Each number is 500 + 25 x the weight over its row's rms, rounded and kept within 0 to 999. Layers, rows and columns count from 0. Numbers have three digits each. The size before them is the row's rms in percent of the matrix's.

# layer 5 attention output (transposed), 128x128, rms 0.0649, rows 20-63, columns 64-127
119:497517530480490518509538495498507559486465495528486508528487517532505512530471466490481503501467524506510509509510486484491499494524527482464459527510512471503502475460500490495485533448498498
142:508503490567499484516486505458479497509545443487522539546494505512512436466508510495522480494562478509483500478487507527524478504528516530525480478547500498508504487506488532523472500493460506
118:519452548487483556530501506463443481513506513476459547498502479492495517475530501483474512497514480493484473506523547481477444522504531520532490499493516516516502508515514488539581537475535529
126:543491503534483517522517479455511540486472502520502552530507519512481497481454440519528493472501434471488527493486486496507495477487495525503497492522505490519483477495505499534435465457469457
131:493482480525492512477469488459494514493523500496496493497525441495528426493526546540457471493517514509498532513481494505561533533482496499471537441481480515483534547468470511507495488547489539
122:536507511567494479478501498507480499533516492492489487511520500506467484486476485500531470512481470502528493503494535492534485492484487469449516501489544500487502485510428536496479486524557471
120:537453489539501506489530485456521507504470440500544502495524515486479533502460509508505493487476482506502521515475469500506537519505480495476534468526530487507485532486495495511456520527502499
134:504483448483497479524491518516497541505489428504548506498458552506457520529547528525534483485504538489495486511491486517495483484522515514481497503516505478497496504541502492493465524552521500
114:521511531521508466561511543516515490513445502493474508474471544517529532463411432485525498503478453491531530497491503501485473475517479470527470545489521512530519454511508483484459465455520479
116:494535512520508482444477543499521513492491501522507483480522524477516462523447456535533511511480485480529550507474469511549521496496495483541459541550525523499516497473472466525483501439494495
116:469545505526509510493515495483510515540521486508482544529517475511500514506545569443507479515510505522520481507480510508480503500510545501466477522530557513496508496501488500514501513485480524
115:449485458490551512503477511478456549516534465524490504492477543497522454526539457532521474512517523484467507503495504462507485534498519513492474541555481483511504468514508469499509477497479500
093:529487501479482482561488521506529500508531523504458495478481506502488515518510513487499548502477535555473530491534479515478492471550524513516528519485498515456519510517486490476560522479488511
080:475498500526500503489537538540456497474466485483500486459530508458462544503556494528485507538519523559495494443466482508503441528461507512469495478505521508531468540460508518514502504483452500
091:510493524493442496476524529482462520508482499485497523517465481500483551526486532495507457502495491481523560497519522557540467513541460520500491490482488500512542508483522521499484538526518528
079:522507514519566482445503540514463460531507475508508476474545524537482530525520471513530510499520473480543501481490543494489527524497475484524545518467505508501458499464479505487490521490495482
089:512501492500490473519508491503498495486536529456478525489497462479541542493501529487480461501494536494518475521524504484444495455527499506509508514555525522513506498507453503511512549496523475
083:473520491449492559529531499506466533476505474518500553517533497480501495500446532499493482500514484504533537539502512480464500497461487493497500490460510532515515517477486483504445489495525497
088:471512509499521499446503503497433506498471469499514511496542509447507472446544495519485501522534518520503465488464527478537468497515504561521466522497499508492489490519506477526465497506497487
079:530504508494522507439507489507469533496480499499503492521503515457494529514537480480486526508472495560479544484440470494565507517500481512501510501464510483519526475485531521499519468484461489
093:456544505517517545472503458516505525509542485487501486498548513480511491492529511463463501513521479513485519472488487443506525524499491507472524498480568478487457531507500489538494491531538502
089:542502467588526471469473485479545523474513514488496529491484519544477463508468484523479494487473510517548467500527516503529489518485470511529488463488492489484482512509471505481543531510514518
082:497523535478505499529497536468501505499508500493477508479504514519490510494520480514516498514512529524486420508505483509502505504549488521485452486525487501454496549497517471480512534532446506
091:493513508431518486520482531538517530492488481507478525466484517507471461466528537450499477498524517513491475541506462468508495504518511527513535504492518506471521509520512511455483495528452480
086:516529468522486496539475486498524501493491563500475518507523525489508473493457507508492505458514536517471509492475504484510456466524501483514483515523556488474505468523526535470509566483506470
082:523500538519520473519513454524505472494492496433482480516512510521487544455519473505498457495484469485474475480519544509526481509475474494480492469509520475514464514524485502525481448490506488
080:503468486486459516516530522486498566518465477534494506456491490477499497486466509529519486525507498487501536521495507502479456525462475494472508526469439499505493500473494489534458482517521496
090:514474518546519483506511453485495484492551543491497497445499510507508544503511487477498536513525507436473452475497515480536531499497433511480512477567532503485489474503511512480513500500494472
085:495493521536501496410516453467503480490470474498523519535487463485498495478501484515479499474490485516497478441489499480575472533506504503470467510466486490537499471526475481521468510512489526
080:507498537505494453509433500502509466503512508519513469529499501512514474525515502492497471474491506505505522488508505538524515473498473471505515470518509501517510519529539526495514494509473509
095:466502503546488504514503500482503521485542559469486469479533489530483522461442529541458506502503493503543513497510534506489472517435497486515530511450513510556493496485475503500485505502555518
094:483495510481548505500493517521480460502475498495500494527535434509522501473496463497521481513504496381526541536513540537421505500515505452541453491524479518483496486486520487497486487500515502
093:489500452495512476482517496475490505511510556482493496460497512472531532521531533519500524509488538548480490453493509505554497501520501500493500518497455486513549478485483522481495489501465456
089:482518499499505480463492480520479473507479484476525450511533474496475466549539525478528516520543511516465456507483522470484488470475535485523550532487523508529485488475476524481499483490440470
080:519474459518488499514481474448507496472507476518524507547507545527543481508520463511517557473507509507444509484507507482482485470501517487497558511468524483502500496488481547470508448495504523
087:485480476512498475523486483508474516469496500437470487485513487491511479473523483516444491491472534596465505507497509505493485498496539495476481505456507476519539478538476536497508502507485462
088:506522509520511495529496457510469431494504561492508436517524486482535474501529487471494517480509476459520492459465488514509530474497491452480469493543527458519478500504530500518489522511505492
093:501475500501473460492500473543493452484513527455503514483454478462496458506543469487463525531495554548484480481521498468553511511536496502488480514508491474483504491486487537472534513492473475
081:537527524481510463558500499523541493509521533484491482485533531503487479458523460479503497472502532458484509510507464508439526529515493479477507499543482491462487498471522508460535550502472504
080:522497516505505492482488553537525478480498497464446501465488497492494554493481486492496484497487499514509526511513495491473461460551527519491465519494501517485478510525476489524541553511514522
077:488513496481499482508501466498485510489516496503481526519499478511506489525502503467548523504493529529474416520489480486529502460501498504551481475557486508501506483552507479485493514509474467
077:483478531489504500489496487526528463532495449512517474491537506491502472478443471502524509499496491498501494491484526494508446500463514463497462534488500492454471528495495493512477475493499512
088:505508511553504543541502505502481529468524576499466479510517516502485520531473550517493517523511537518542513465485492480520489483463474502542508464486544506499507512530520503513519522492513478
090:546485555483499460506490512490535455502504509537502466497534541500496465472506441479529514465466465474493514509493497541508500495507505459483501500519489514442509515473535492502517517497462509
# layer 5 attention value, 128x128, rms 0.0716, rows 21-63, columns 64-127
146:489502560503519455509501490496522503512483536525562534536494496515527514517543493539478458498496521512468526490490493487509532460511518523534541483450507511498466479545497536476506503493438481
116:529505480580526533523502496472516508488497518548462535500474492503469501500523473479487489501500480509460518509504548504462516534505474559495499512507528533484486522515522522442487526462517444
130:467526509482490490488502451512506432477494505529500573522472484489522471534518530510509526494492496502480528481508490499500494499492482503504505523462502491498512504535516486493510520487458546
133:545501534503477499520520488490515475511464528537494529434502498487535501464528518544521479549499476503506533479472499479518467440499501496508530490502469568528517496539509510500515494481519498
123:488521484485529532440507517491488502533473493485490470514467510502470504519463482543504504523529502503546464482505542514521472465496508445515516516480508526480501476493431553538511485528525466
124:515511456454516500491494459499531447508485488471510535466513471494517478500508505508475489512483514501479510462461471457480461521438501468538525477483510526530542505523483438533511524482478516
136:503501507468503502529520541478514492535485486463510489510521462523494487510483505494444457450479515508456503464481472508502469497461530506504510449496512491506475475522520482549486512530490524
111:487521548486510489489492485527503521499517465470527499520471492496480531487459537484522553477503494491530485521483473470484507497518505436488491557511539439473489510473487521479492509475459532
121:502516506500508484456521519521477455472494492480493523499484541503496459507468498504572537515492495510520518509464496489521511487491502485532486546461500498491495506438488472500500488473484516
119:498495525500509480521525510520496511526451498527546465519466501501505501480497465525484463515511494513466507499497515539518513476540510503497490518456490530505460519474451482489473497531516495
117:478497559496517456506531489503502502499500487504475533491498441526498471521508487534534505497492472538470529530452521494492547493488498534499504490486506446505472491461494503518469426533485536
093:498478440517476451474537449463520459459475532478518490488550486516500507490459465520545504502505511490487485524505478506520516537475523509487507507520478530491504501485502504486528505487496447
082:484507503537527497461514489558511496487484486496493536534519483473541472473501472520495484440485512513498501573494555473508513481497495527527500504473492462481497481497507464509487515504488459
089:459490511517551523492487497503462531497469530487503480495523497516482514514522469489440496523525498480497494474504420459479485472530527483474529475535485482503476526473529528510491512506506470
080:503505522517546505464441507501489518480482475488511494516506482477504427495502517450493536501540506501461466563462490518494519482484503516537489534472538536514508517486503511513516505513494466
084:486508505543538517496545517520525468510487493514490464488467500522497518473488537521479497464473490492510515504535481490502486525481542528524529549501500535496547495489489489502522550495515477
078:514464490508438495531483533547533511539533500541525505471501498495507490514559474482495519448484457477511446475495475487472499485482490505498471507463470492497506519493477505491526504504494484
087:522525515436490517495514532535485483505490479487520490523504495480522494507481515454471492493510504510567490485510501461501498509498534480494488507472528479484487493501485522504504490523540496
078:470531476532468474484527462517481506492513492519491494535514500522526438511495496510507471533517501498544483502477470497499468505461494449510465500553476481504453485513486494509517476498505486
094:542573495477494474477540509478494508483476468520552508516481488514492477529514521477504519492494504508516518439480508508476514478431491490533495469485484454490468510502452463479463480520495457
081:471510485446509494484451547486470455524502495458453452541489515494491539541484525509462521509507516541464490528511476521504491461503516519508486497503516515529520485494501490552514562503452488
079:481522549501508463451510530551496508506491508463488474521487469524502484529531490483455512455528499513473549521485506473506521469517489527487506519456469480478491509511521499510559489485537498
093:489534480518509485508568476476479489558519535556529496483540496508529539497463495523473497496525516492501451481496466502522496466493500471475496506504475494470468513500480516489503480516484491
083:507491500493475503487488515538488493457520497463485480520535471514494517533513549496516537471519500494534514509511527486512494547482516499463471473529507493501453515463477536472511484498475469
084:522501508477530461509475488534479500524507491545462467505472500503497485501480487496512539507505476515513543518488488516511501476500491544498508484529483505484548507541557482510458493543529569
076:445500495554529500504440499579514510490476490459460533486526529484530476491534435500508507510489471501464448493548541501506528529535498524490492527517470507514512489503470530503506527493503520
090:523530488491524511457536547508491502504457464457469543509471487519450500459509520513490531520513479511549521511479511545494473494500521496486515515495515442507471508520501472471523493563478545
085:550511558450462510493474530473520470466490496490552498505464509502531493520499501470465480544488495496514561464522471538521492467494508529519534481496515487486468470537494496523461447489510492
077:480465504507548447508480482449491515524458519494507493508456488514539550520473511496473479549516522493496495517464479482512507505509503489534484493515505453481489488476482504476449513503513505
090:513493502474552534523460498519524478490493455528486530496496485505507491548498493486530510465473468523461465492535470473491513492499523549527472490527469543511475522471485481468508515533459500
091:503496491524500525530428501542491525526481499549514534453489550490462533528507537478489527476509502479489443507486501494483491502511514539482511456467516503521523516500556502471490497502526544
087:455475518533477523478552503545482466452477468477481500559472504475501490489450486510528514527472528482540529508489439485532485548498509496531463524501496521511506469533482509502535496472477502
088:534516496534508526493528499479475510498491493576498500477521515498522503508502509502503512454473502507578533509471513507513521487510492496531506518498496472512454506511531495509511463481480500
080:516505529498447431506459540477505440526481509474511498503486476475445467510512509499527485506496460509534536528521520478484513477546498509525481489519496507506528492496490520484505485502460505
088:484523518467474465482501478544509465486462518557499488525479494484527515566458539516565503510500508484526458505515453462495500501511503500554493538504514541499515500491477480506476473503523492
081:536470524513503518511485526476464494476505470497458497511439450528489489517498516481519480498510529478513502523466568525497497514468497493513517513486530466526481511468485497472478477478492547
091:510526495521453536499545525426489500510506532511470535497526515510526516453453545516500502474519482492559483506499471483495507507501517486545500525545512494498488465509491514515487524513528452
079:484515495507518495426521473507529456478522507519491500488533497516488492529528554494549522481497532487458462522504533470496499518513467514537531502477484515484502492467501529525491502473477507
076:511562492514504455528498461511511514478473492492474442530510459523503507478481487519462473470486534486482466511540487484512512542532489530486518521511507525510540507498520492514509518496506491
078:479460477510461520499522507503487473496480508490507498466505510494513496512483510520486500488486497503548539475500498564511526564532497459466494539437497443477470511503498459507516496490534521
080:498533528516485522501436444509497525553476503541500493488509536530508506503495484492510509515482526496516508526473541543516538466529497525488515467500519513510508495484511484511495475503530545
083:489506455503486548521483495482512512493491523481473488524505495517487472511521482519484494523510507519448485503492530500492512516501536464474427478515477464498421540486446486465518534514471458
087:505543492503511499458458492532497478506536493507517466505498503526481481514484505488492503508528502479501494493460556470512508520524488523531505468506541484503489471519553526510556509505516479
# layer 5 attention query, 128x128, rms 0.0776, rows 32-95, columns 64-127
099:505540497534470455498465434526528491540521531538493519525522481513523490516494506489483545526521492520529508514512520487497500510497473569503552494507512566531529505513528513523533497490485501
096:481451486505516474489552529487493472503508474517507461505489491481460540471523503570495443456491523495479494549496536527484497474470495465523484519477467517509486553489510523483491478467519486
093:506509518496498538479476490500479508509501549491501548492480528518509504536473505462548504508483462492475470491466478492503514501498497490505538478542500474518514458496518485552529494555511509
094:484524476505471518492456461472516479517535483509461492503477497491496486531509482463515524533500476523509493511487516532527489476550496544508493425509498478544539489517522464512502515539497521
099:505482490531520488505506504513495518472496527527499475471493467492514530488490518580466473516511547497496504510523504489493488533451539488507480552512513516480476526483482532475495453466491490
079:497503549495505544460515521512485462505495513492509514512511509509513485484488522441479481517469492528498490513504505457524516530527499499490530500486515455538479476513518465511539523559464523
094:520502544541469476501491473493513532504507544525529486489488518476501480513474501535535539505506514491551493470514548528546487513451498503528497539490471533479543454496513520518520470517514500
098:479482537506505445488530508530515451501523489532500488498498478498495525477497474552483518493508539502486544504507507505529489537501522496454495555490453533492502504499495485452466444482481502
100:507495475511467549500486485505503531493435509463480511481481541515500513505521498495539544493470469492532462487485498498518512498488503489551527466530498480521516464519526499517530499521522491
092:488519557517457477497494496510527503530514549537509491486497524518520501522512505499523499484495519520542513504485515515549524528482506488524493512496491519490546489483493495520517492535532493
089:552557480511483485548481527520538509501493526525499473483495529490535480536483433488540521510525482482487491513483513465508482507449541514535517525533451493481526494475525499520495484492505478
091:503491449487530504500509449461491504505497522505500471481509497546513507504459490533487447520479510541485487516527483523491510545474524511507542475535516494527467486487486492476473496552506481
085:524548508475510439500522520503492487508474487525511468492483480500484533498535482523476510463512524484475496498479491489482500508466503478546501537519463536444506533449487527471497488459471486
098:473493471534468513479502481473462503479460534484504470513472507522484503530506534495530496506457490522498502499525512499516534543467459493519508472531516489515467485523504478479499503503497507
089:479473530504508537473474529473480491523473492500529543470484536457500498496517556451517494533517472536495496508501511452497441521535480545474481488483520506544506489504477510513514511498492512
093:511486499477483534516479506515511471521489477486478540489491523485487491544529503465495489519542522505492488493472458495482505510520474515465427515469539477511477496513523474499479520454480499
140:482464487521461537522512486485477512486510544465500513504468538543499509546474534470509470552498466513519528511505462511530493519472491481471519482510522471529462477513480472495492493523524509
101:489507517500529484488515525532511483523531466500532497485527495461492480465506447515487490509533522481495487500465503510465468497526502514511460539464457502444552531510477522505451485475523504
087:523536501472488474486497464540530474479533491473523528549525462511534497472510466512480543444453520465526488488496509487547523495517492496535522527515482487496519470481531503483493510484450482
093:515484473516530523491489494447506505521541484515484490473521486488507485473472495557487471569503511484501548480519485460486536500480511454494509487480525526508519519491448470494491470539516537
101:509498542477491500479481498513471543484489515516506496515502526454533502475481496464511488541541481515493530527454487448485473550499526526487534551510495470503474456511461495491472506534524518
093:529547515520498503499461524518529545493503523506509545552483490483502463492502497455498512516509483490521520493496511442507519516525519503459526537548549468486495473514526514471537520516486496
095:502482492483490494539488435434491525444512501445524484495501463503525502483509510516473473533525516505489521524458512508502487498521531517491535455530520453507516506469486500483454486472528505
094:454489492493481531462503514493456524501536485471512479442482494502505491507490520511483512509503520480533459530508496487513496527512478497505478526474501475511530490510474513518434461528511506
095:501541482483526494522472548525514495509533524512501541547479515502501475542537547496493523498485525518475500498503507479500527514477454499533502473508501518487542474508555494471488523507484501
099:515485512508509510517494547533519527487477498461494486517482489534512462488501424463509495518500476487471491492505516491504476503521497493497493513558494481489451509513512465466537519534495488
092:498516503483499455506497508504479518522514501513515483529491503502487501475516487493534527450490497483499496526527451498501518506520482470487522537543512503497508476523512537521483513474480509
096:505526489467473437553478501490491494467517499515503502560491505489530486489537496507498503449480479482501469498535454519501520468532506490505507486573476488482514497500490505448468525510460478
097:482495487543505496541490500468489478518499509505500489508509486488506477468461489522532491512473461491522553492480468444529487513487540532508545515530500516490564469479494507490458469544558506
091:524484495515518467499503435476496487499496491513480479461514509511503566504466475510518490453452475496484504504522497594498493483499525496508519511502446504476524497474486479509490527481547497
087:530455512505467487523519471487527501479529508461513465507509488515522507481515461502517504500507497482489510534514468548516514514506495480467533499547484472486511504464515489470498501515493484
095:528497504471478473486511528484526484482548522501488494474512511518486502493508444489534537434452493475507497517487500500521506519497526497499517511552472463457487459521538526499507474534472523
077:501513511474494490512514488501505522503537526507534502523482554464498457492476494464490463491495501501487572444516504500484503514492487526449505483527479494536520466486525508469476553507526534
139:490486553461445473523511492499530492516483486521508524457513495482467465481526480527477552509532522528510506514536501512522524539529500514474468534478487527457452544498504535474549499510503496
077:523502459544529495486447494492479503533513494517521511508521551523521489519495498492502491499515481512471528472452500499520492515558453502473533476482521525543536459492493488483487524464468496
097:485495532485460458530491482498505506499467507503500526499498533463470494504480483490476508491483549506513540530532496515489537504489541462501484553490438522466465538496493478486516462519517510
098:491476545488465474515503476504520469508477491552492518482503480463495484491497488515492521476540544526496510509525509505519489513496520514517458547488472537464476550506486501469542497495522464
059:483496500503488477490578495509520496477514511511458458452474489524462511483520507496505510496481495491534457547514529499489500497468515482510459483505493508481508536497461479503516443481531453
102:488513483514541495501498543491491518509518492491523475517510502529526529513478500482530457510455452487484512459473505506487493441501498484504513462522512482546512451499493493517440506542527516
085:482520502480490494548435551502498476528506490521514487526495525468529438478511462485520519478523448489511541451481533464495497449477494507475482504506509486504539488512483497499499503497484467
082:513514491505508555476506567503472475489502501502459490476464522559471501530498494520528488521507493525498480538505513516481487473480470509538484475489521482551466476477520468519462507519481522
100:495525454504544532502491516493484519513481514509518502524511509511492525467498535460509470527454468464529499452480518464480479483480497511516524465508536482553534464527532529503451504518480483
092:514495537420453506472494485485549471469483524520489531541509503471501535506525507547478514498538554539528499503494524507501490513507512476509486473500490500442467533502546474533533525509492513
104:465471530518467476554530500485508476516486531499538508505494533459494522483490492501489496520470512512520505496489507467518553497508511442496459503549448506517540493494466525492502479541531483
103:498508444511494555480482537508485524494497499509507499507495491547516556536507536497510458508482482491494497460504491480472499462493483483505538459508504492557495460507519477506490528488494520
072:509511531483485454542466512478493461517503512473482490501526483480528493550511491513539532465535523535475536488490514493528553473480509477459439517468506500503507481506470504518518470521494443
102:508511500521511516482506441498546516502460485474496499497509503510527453456479494471483528520453474438499450476506486480522541537539497494478519501506491494504496498500513539460482559527475543
104:550531506531492475472484412530546519471497522500528516514472481491521506448532441489471498488526527470524510472522502492527492549473473478515510492469491510472498476480513510495469499508492548
087:489507521496510463500484497502539453486525491475525485503562514466540455483490468513495507507505495480445513443472515453496528495521530496491501501480480508444514531519525546500529486516463491
119:502508553499483471479490451507544455488507489542504495505540475457499475454516472518482562455539539476514487500522540508509489526488508493473483513490489545447501551464483529474534491488500495
114:500478550485497476493499481510518497517489508494496464455522469486490503478521476549520480555518529485501511523442479510475488495514519477504504517478479496464495530429522500469527436493504500
083:510479503515511464540491546455461494527520538504493490503567533470476515473485507471504465484487478546487507469473483496484492467524503465449507486520483495475455450521464486497496463508490488
104:490510480515483485465469488474494479519492482486517527475514531481503486547483506499498519473500482498515498495517564525516504465519475486500439494493524504490517522518505511513483536506526428
096:500474500493537512530520517519493506509511484499502509522481506530517531536482504506528463536460488540451480514490451496466499477526558539519503522519527471484491489560440493504493498513569513
107:495484505498465484482490470453511476511553517494469491493527488494483492528502498480490510504494516494502502507473515496478508540482498535454474468478480475517496488449482509484501499551485464
101:514456510492518498529511487486447524498502496476472472472512506518497534517532498491507497519481504506500495472490484553482507460524482569467522503467476463487480499510543469479493490479514509
098:473469473509488517486470505503520459484528484497486474502476482467504492519447498472472479507491519499488512491534480511462547533469507467491487479522471505490538527452464474498496506477508528
097:495545494478474472514458477503489497508525486529487518493512516534510542534466507440492506510518479523521508477523500493508540507483503502474497515480511507501513493479501438531475536525517458
097:499517455515504504500524486477514518519483514479488539515532504545479502502475522525514501554520494487458474464492518528498536526523514498510515504534488481468493496493533548468495506485499503
093:501527509569486490517490452515492511519530489504521515490487557502475498470492514491522542524500455473511471500478521475547532504503502519491493479541469525482497469538527519472480536478496525
091:526503528531478504523468498428504503499523515476500495512506498527486488478530492521461512537523511503492519459470561500487495459478485511464492455471491518525491522508476502483476513504451494
103:478504519439481512511492520485494481462468548492542517496512485535489498496514528483520512558522514493519514525483460443533479524525500527498512493516521484509480474554516509536541542495494539
096:480511480455486505515483497451509522532522497497502522525535485516478488517492486516473487519479504512467503528507512518495536488527489541486513480469520459510461515485506461491460486485488446
097:478502500459452489485485492521476486484511529496516534538561501514513535487523568478512532524500485489484476477486504525507521540518464477490511469473506495478468527495557500493478535502481464
# layer 5 attention key, 128x128, rms 0.0788, rows 32-94, columns 64-127
102:499510531546501474473466498540494496489504519519500528487487514511472528516471541473533519495511504479496547517485523438533547503514477506461462517482515526491530477542500499496507508502520477
095:559502457491492485522422491472479489509524494510483502481490495485532503514509516456510473528516477505497538470481453529486488480486498535485512514518482507501568498496505453510501531453516470
089:457536561490465463511508493551518521506504531492521523554487509478499454482493516477523517473502525542511506514533512461521533480470520468435493527508498504472481480533506490519524508517467484
106:479504512518485499514504451540486518518493522509537519517506493503476514540485522460518503480499499519509494470491528438494522481496477517478510495467509526488493502551447509514502498524488451
093:533505498516504502510488520479530507481524496507488490492508489488522487437476512510505514539506526501488509497488504538477503514504523505516484508523493481475529490486549508516532490473532526
090:432488500463472476511511492483463525502474494505492532529508506495545473492480489506503494535504508513499496519488518487479510473486519480446484525521525503486470502544462455509470465508527519
099:482515523518507494494474565504510502489544504510510507485468505471520548541491549504523492481529484526494483483534543464506519484474497481547502490490510521488481492517507518525494542491507499
112:543508499481475506524494519492517536508499494535500461530523509490545479486538483515518483521504505505517511529476486542455466489479525511476493504538496469487507512476519454516479499469486500
110:486496503517516504483501523513482481479497528491514562478509484527492528523480518480530488495480468483456479480497530456544547490519496494530527485482498478485486483526485525478523509524467518
094:513502498496518464499472527516509507518509483549540512510478500484504539484496479502545500514535512514486508461508495446507502486455471495517473526496512514501469478533512505527522526449523495
090:486490524523496505508490534490522517476503543505539554540479523483519554533529522478566511467520518505506507503477465467468562479429502494554504521465490490466494531523512508532501503495474517
090:491515465507484524533480499487490522510496527520486522550513494506530515565509521496515474509503461531513532514514518423500568519491484481454434514521523516507497486543512485485506499522543478
073:515477534525461447470505509465516468470510470481476476523517529467530487516510457525544481486524507460530513483479557502497504488465524498508497486499476482451449490511497503534462498498482486
110:474515476531514525532517541520454531521516538511492532511475469499508555538484531487501469511508460518500503493509473440519517488500503472487483494500516486526508491533476479486499524523525501
072:487489467478499521501500532495516498512506499485470536521431487483475477518510523482495491462486468502483505494472503485523509487498500492524503499472545524488531500488483540519472523542475495
096:498505569527484508487496505507478471473491485481519476533553563471535477497535488487508524466539486477502495494459462519472515495514501497510479474513464482496493497535530511508502500531492525
085:439520465468522508545492537506445542498506541526522532489486466527498541506490536488483478519489476549469519526517460478483525475518498499463511529511539512535536481494494484473489501507507513
141:531496521488502453475499492491557472476520479495512482478539531471505468447504489525494537484522535484483491505493506536473482507512528518503487504486459514466498552465512501538478491465482515
089:514503451512528487500491517486538539535511440524519475497499488486477527460518497491517507479497522506483464467522472508499515517490544504514502512509470490501492536483530462507491527456464508
089:494510513513523461504510440501496502537474493522465494490497476509515535489504519511445497484484529494501491510469545526521507537522495484423523514498532475509429498472488478480499464470518481
097:467502447489524493527449523492490464495517526496475526518436537513490528524511556515503509485498520539509522530497490493480520527498518496537510488486510486478518495543486509469512530505509545
089:500551472487535486508494504483505477494482474516506524519466511470537517489552510530453529481492512505449515524506459507489547507486517492529487508486496525486517549489511480487496517507485524
090:501507460470528501491499517493480516510493513523469549459516496488490534511480498494495442519498492535475554543520501491505528531529482532495544511509491503504506482493518473521494485487520562
094:520519537501514509507494513544553480467490471490530474506525455494490552440485516475511502492498486510473501487499506469435487474501521552442504495462512505487503521514477480498497482497488538
095:475479518557512499501507513456509537548515477527492497499494491489465531503476495498492519450507481512489516505522455467522519527465495502546455497475541536522497511477484528505482504475515454
100:550533492471507536508505494496530495454479514463491464519514525461510473511511520503531520496493502485496515519519562515486516505541520510489484508523508465500525504479514517524504483528546499
089:526539478482511526512501569484498517497501471529450528494492483504483490476493520468480529523501505519489517494516484514511478481478496508471531525430483520505521556461496466501493520520476511
093:494530467473514525498466483489515536502521498501465516471500480503476517505506493518462473493504484532458534543516494543482457494474483521499520497467490539523492517467522468483516508466504492
100:538524486476540464507504497505519521526514529519530536508471492519488505482483527509489485460487516528494480546525493519500464523471521520470518526464527506489512526454510491512498489423454480
088:547518474467463476507504496488508510500552503524489487522491499511501485542478442484485506490487537488523493524499535461516498542498483534466505473475507529508461479501474516488507488505533470
084:527508445457543538520489500466500512494530511511454502467514468495496495501506492478452449506461496556470522506532484508469506521535509552462520517467515496519509508441485456460521480490502576
092:530500502497528513484482548493501518494474452489507518520451509500481540445500524473502535511473541537494491487527490511502479512512514481533509528410494493500470508463432488526510486510494525
111:537486470508537541491522510505471488485463520453484524531508500515472523531449526469500467499464492538490491491492535482489499516487501500472543441503521498538482484517507473503534526523499482
112:571491498515524479479497453486515463493506479490518518496530517461496500504525494475504512464485500471511481495444469524495492454538508507508525465487501494507507489474529522520430498479504508
081:477508516481465527490540479501498528487510526455519490496465497519492524513488505493459480493479516518504539494503490515486528540459501505499525492544501476527508488503459505466529523494524483
109:526529473506542508457447506497510462508534447506506475480517520480494439471489471480483487472473516490490487457463511484497470505547512485437514494492505499505534513494517515493491507488480488
094:559512502505504484501451495491524489498548450521490479477481517463516457511503477512521472486489525485488499472480505513447474490531509501467500514478451515511494490448489504500459465461506488
078:539504497503532447529491497446510510508453480523468526479524519469525504464509442506478494483493485511486470524487538540521462497527506548484508486487472524450472477519545518475499511502494477
090:466501502499488518542540523492457526519450534517475532500496475543483519501510530497519494494509522532490483525489507473520572510465496506553527515505555488491483497562496465497509513527518517
101:493525514508490500508468485512480509472531489508564512470498501512494508542487515503523524518476514495530477496466457489524509495506507482504478500491510527529552490471443498507470545489521464
095:484489493504471495498517475479479486498489502492477507494482497500467516518485544475485520498496473492463504496502488515547493498510472481519495502527489488493522478514439472527529512495484525
084:472512514461482540542506495501496508506473530527489491483446480526497494558490522496504513510517479525513502511538456503532543537510496448531497513522522501515501474470479461542487503521495491
104:523502523533490483453522477514525504499507437496486479481524475507498451449500459495518506461506505501473496505493577492503451447505474507469492476490508496499502526454486496527475490512486506
098:511492501520564481487467516548476524485460479494488471540466471520485458466545505535473493488469539515483493521529489518518512492505481462532538500461526479503465472485534512501515505485514488
079:456475515487476520522494530529451528509470536501448528507472505547517551521497522492528530504479504511502491518538479481552571528480463508539528500523539478509504476497519519528513492532487485
112:535488481505532464431479472486505465508521458494546467482521485479462479477508490489479494518498548501494510461479498543470502491524452461471484473505470528508540504487513493470467547496503461
112:497504472462548495484498482483524457508546497492498485508457509484539525518532514528463473490503499493488502518517485485474514494446512491548521512491504502496501517471514502504482479459516501
101:485503483485497505483488498469529495468518482501497468493532493495538457433470458498535484500470489524511462484484540500496529531511493511486537503514494504508474476503505501490528523507487524
135:522507519505525471451474480506535482535537503508546481479532517470521452481513472519485482475525539466511501473494513510455494489507516495473482507495469515492510531477516503484488509477525482
069:516483522509513513449535517491553483486512474463484487471538482467507483471470460543514445494503512477465527505507517543434496486497519537439527492517458484461510528465486498511494533492477490
080:477513464500495497473474437503510486502510506495484466506505464506527475513499484510482469452480507470486519498540513499474496509464509473499466518479438542466484493500471539528549486460504516
118:481513526489503486512524526550452497505470518475525475488496501494463537549508533494500504508489505499507496499494483513508547480474480493503447485479522494534505518503513484477503500578492516
107:518509517522490555514492512481447478526478517481494502503480482527482550557475490492478482506485489509528508496486488496535504522493481457492503497493521480501499481511494480500553517505530506
094:468486499517478458513490499503501502548489563526518536518473518501500514498534566472495532491523482514515504505516480462518466469495517501528471525505501494480507480498464486498473479486492535
095:485504471538496537517499491510494477531500516483522497471535484512466545515498530492507444501479475489517536479500458520459503476496501480453511507512543474516520552502489497488525490501536562
103:509509508469496500506540475502482458515487513467501477528484516518512532586518507522490495477489494463499479461464474461459500482439489503539466528496504524484519546502470504493510465511493526
098:509482485531520446532541498472479476489469509475512523527467523552490509527519514534492500492504494486500541511525518478487451507471526517485537503473525481513509495491465540480483491469495480
094:513475509508506498463474486496502463500478542508486557514520487502497521517500484469493575494478487519515466463465485479494470489543511483470520488462495508527548480515429498459516501490471475
102:493516516493465544476476528479505504561503512503476466510477460480494550525532454493450457512506514486500552556519520487475521463449480469507469523486487493457482488458520504498510511502492518
093:541472486465487524431448541503472537496480548496511514507492481475481509487487471527461489514487547511510519484543520554503502532537509481498541501498495499510457482484507494509533533518532484
095:500510539483523517485525517506467520532510490502541501479496497465496508508492464479495449492473474512486520500505493541484518526505496491444533478512476494503541510508490524487476523527531518
102:506524500508494464480498482540536539528494496527509484500502513478517430470511510478523494466513481528513503499522508529503487508516487523511502518538456528513515499498487508497480476478526495
094:460558487505518526508502487475501490522521482497508497525455496484500485569515499477468495475507512489459518500439516459459448494487490501474466521489501499468539542485469469471468502502500521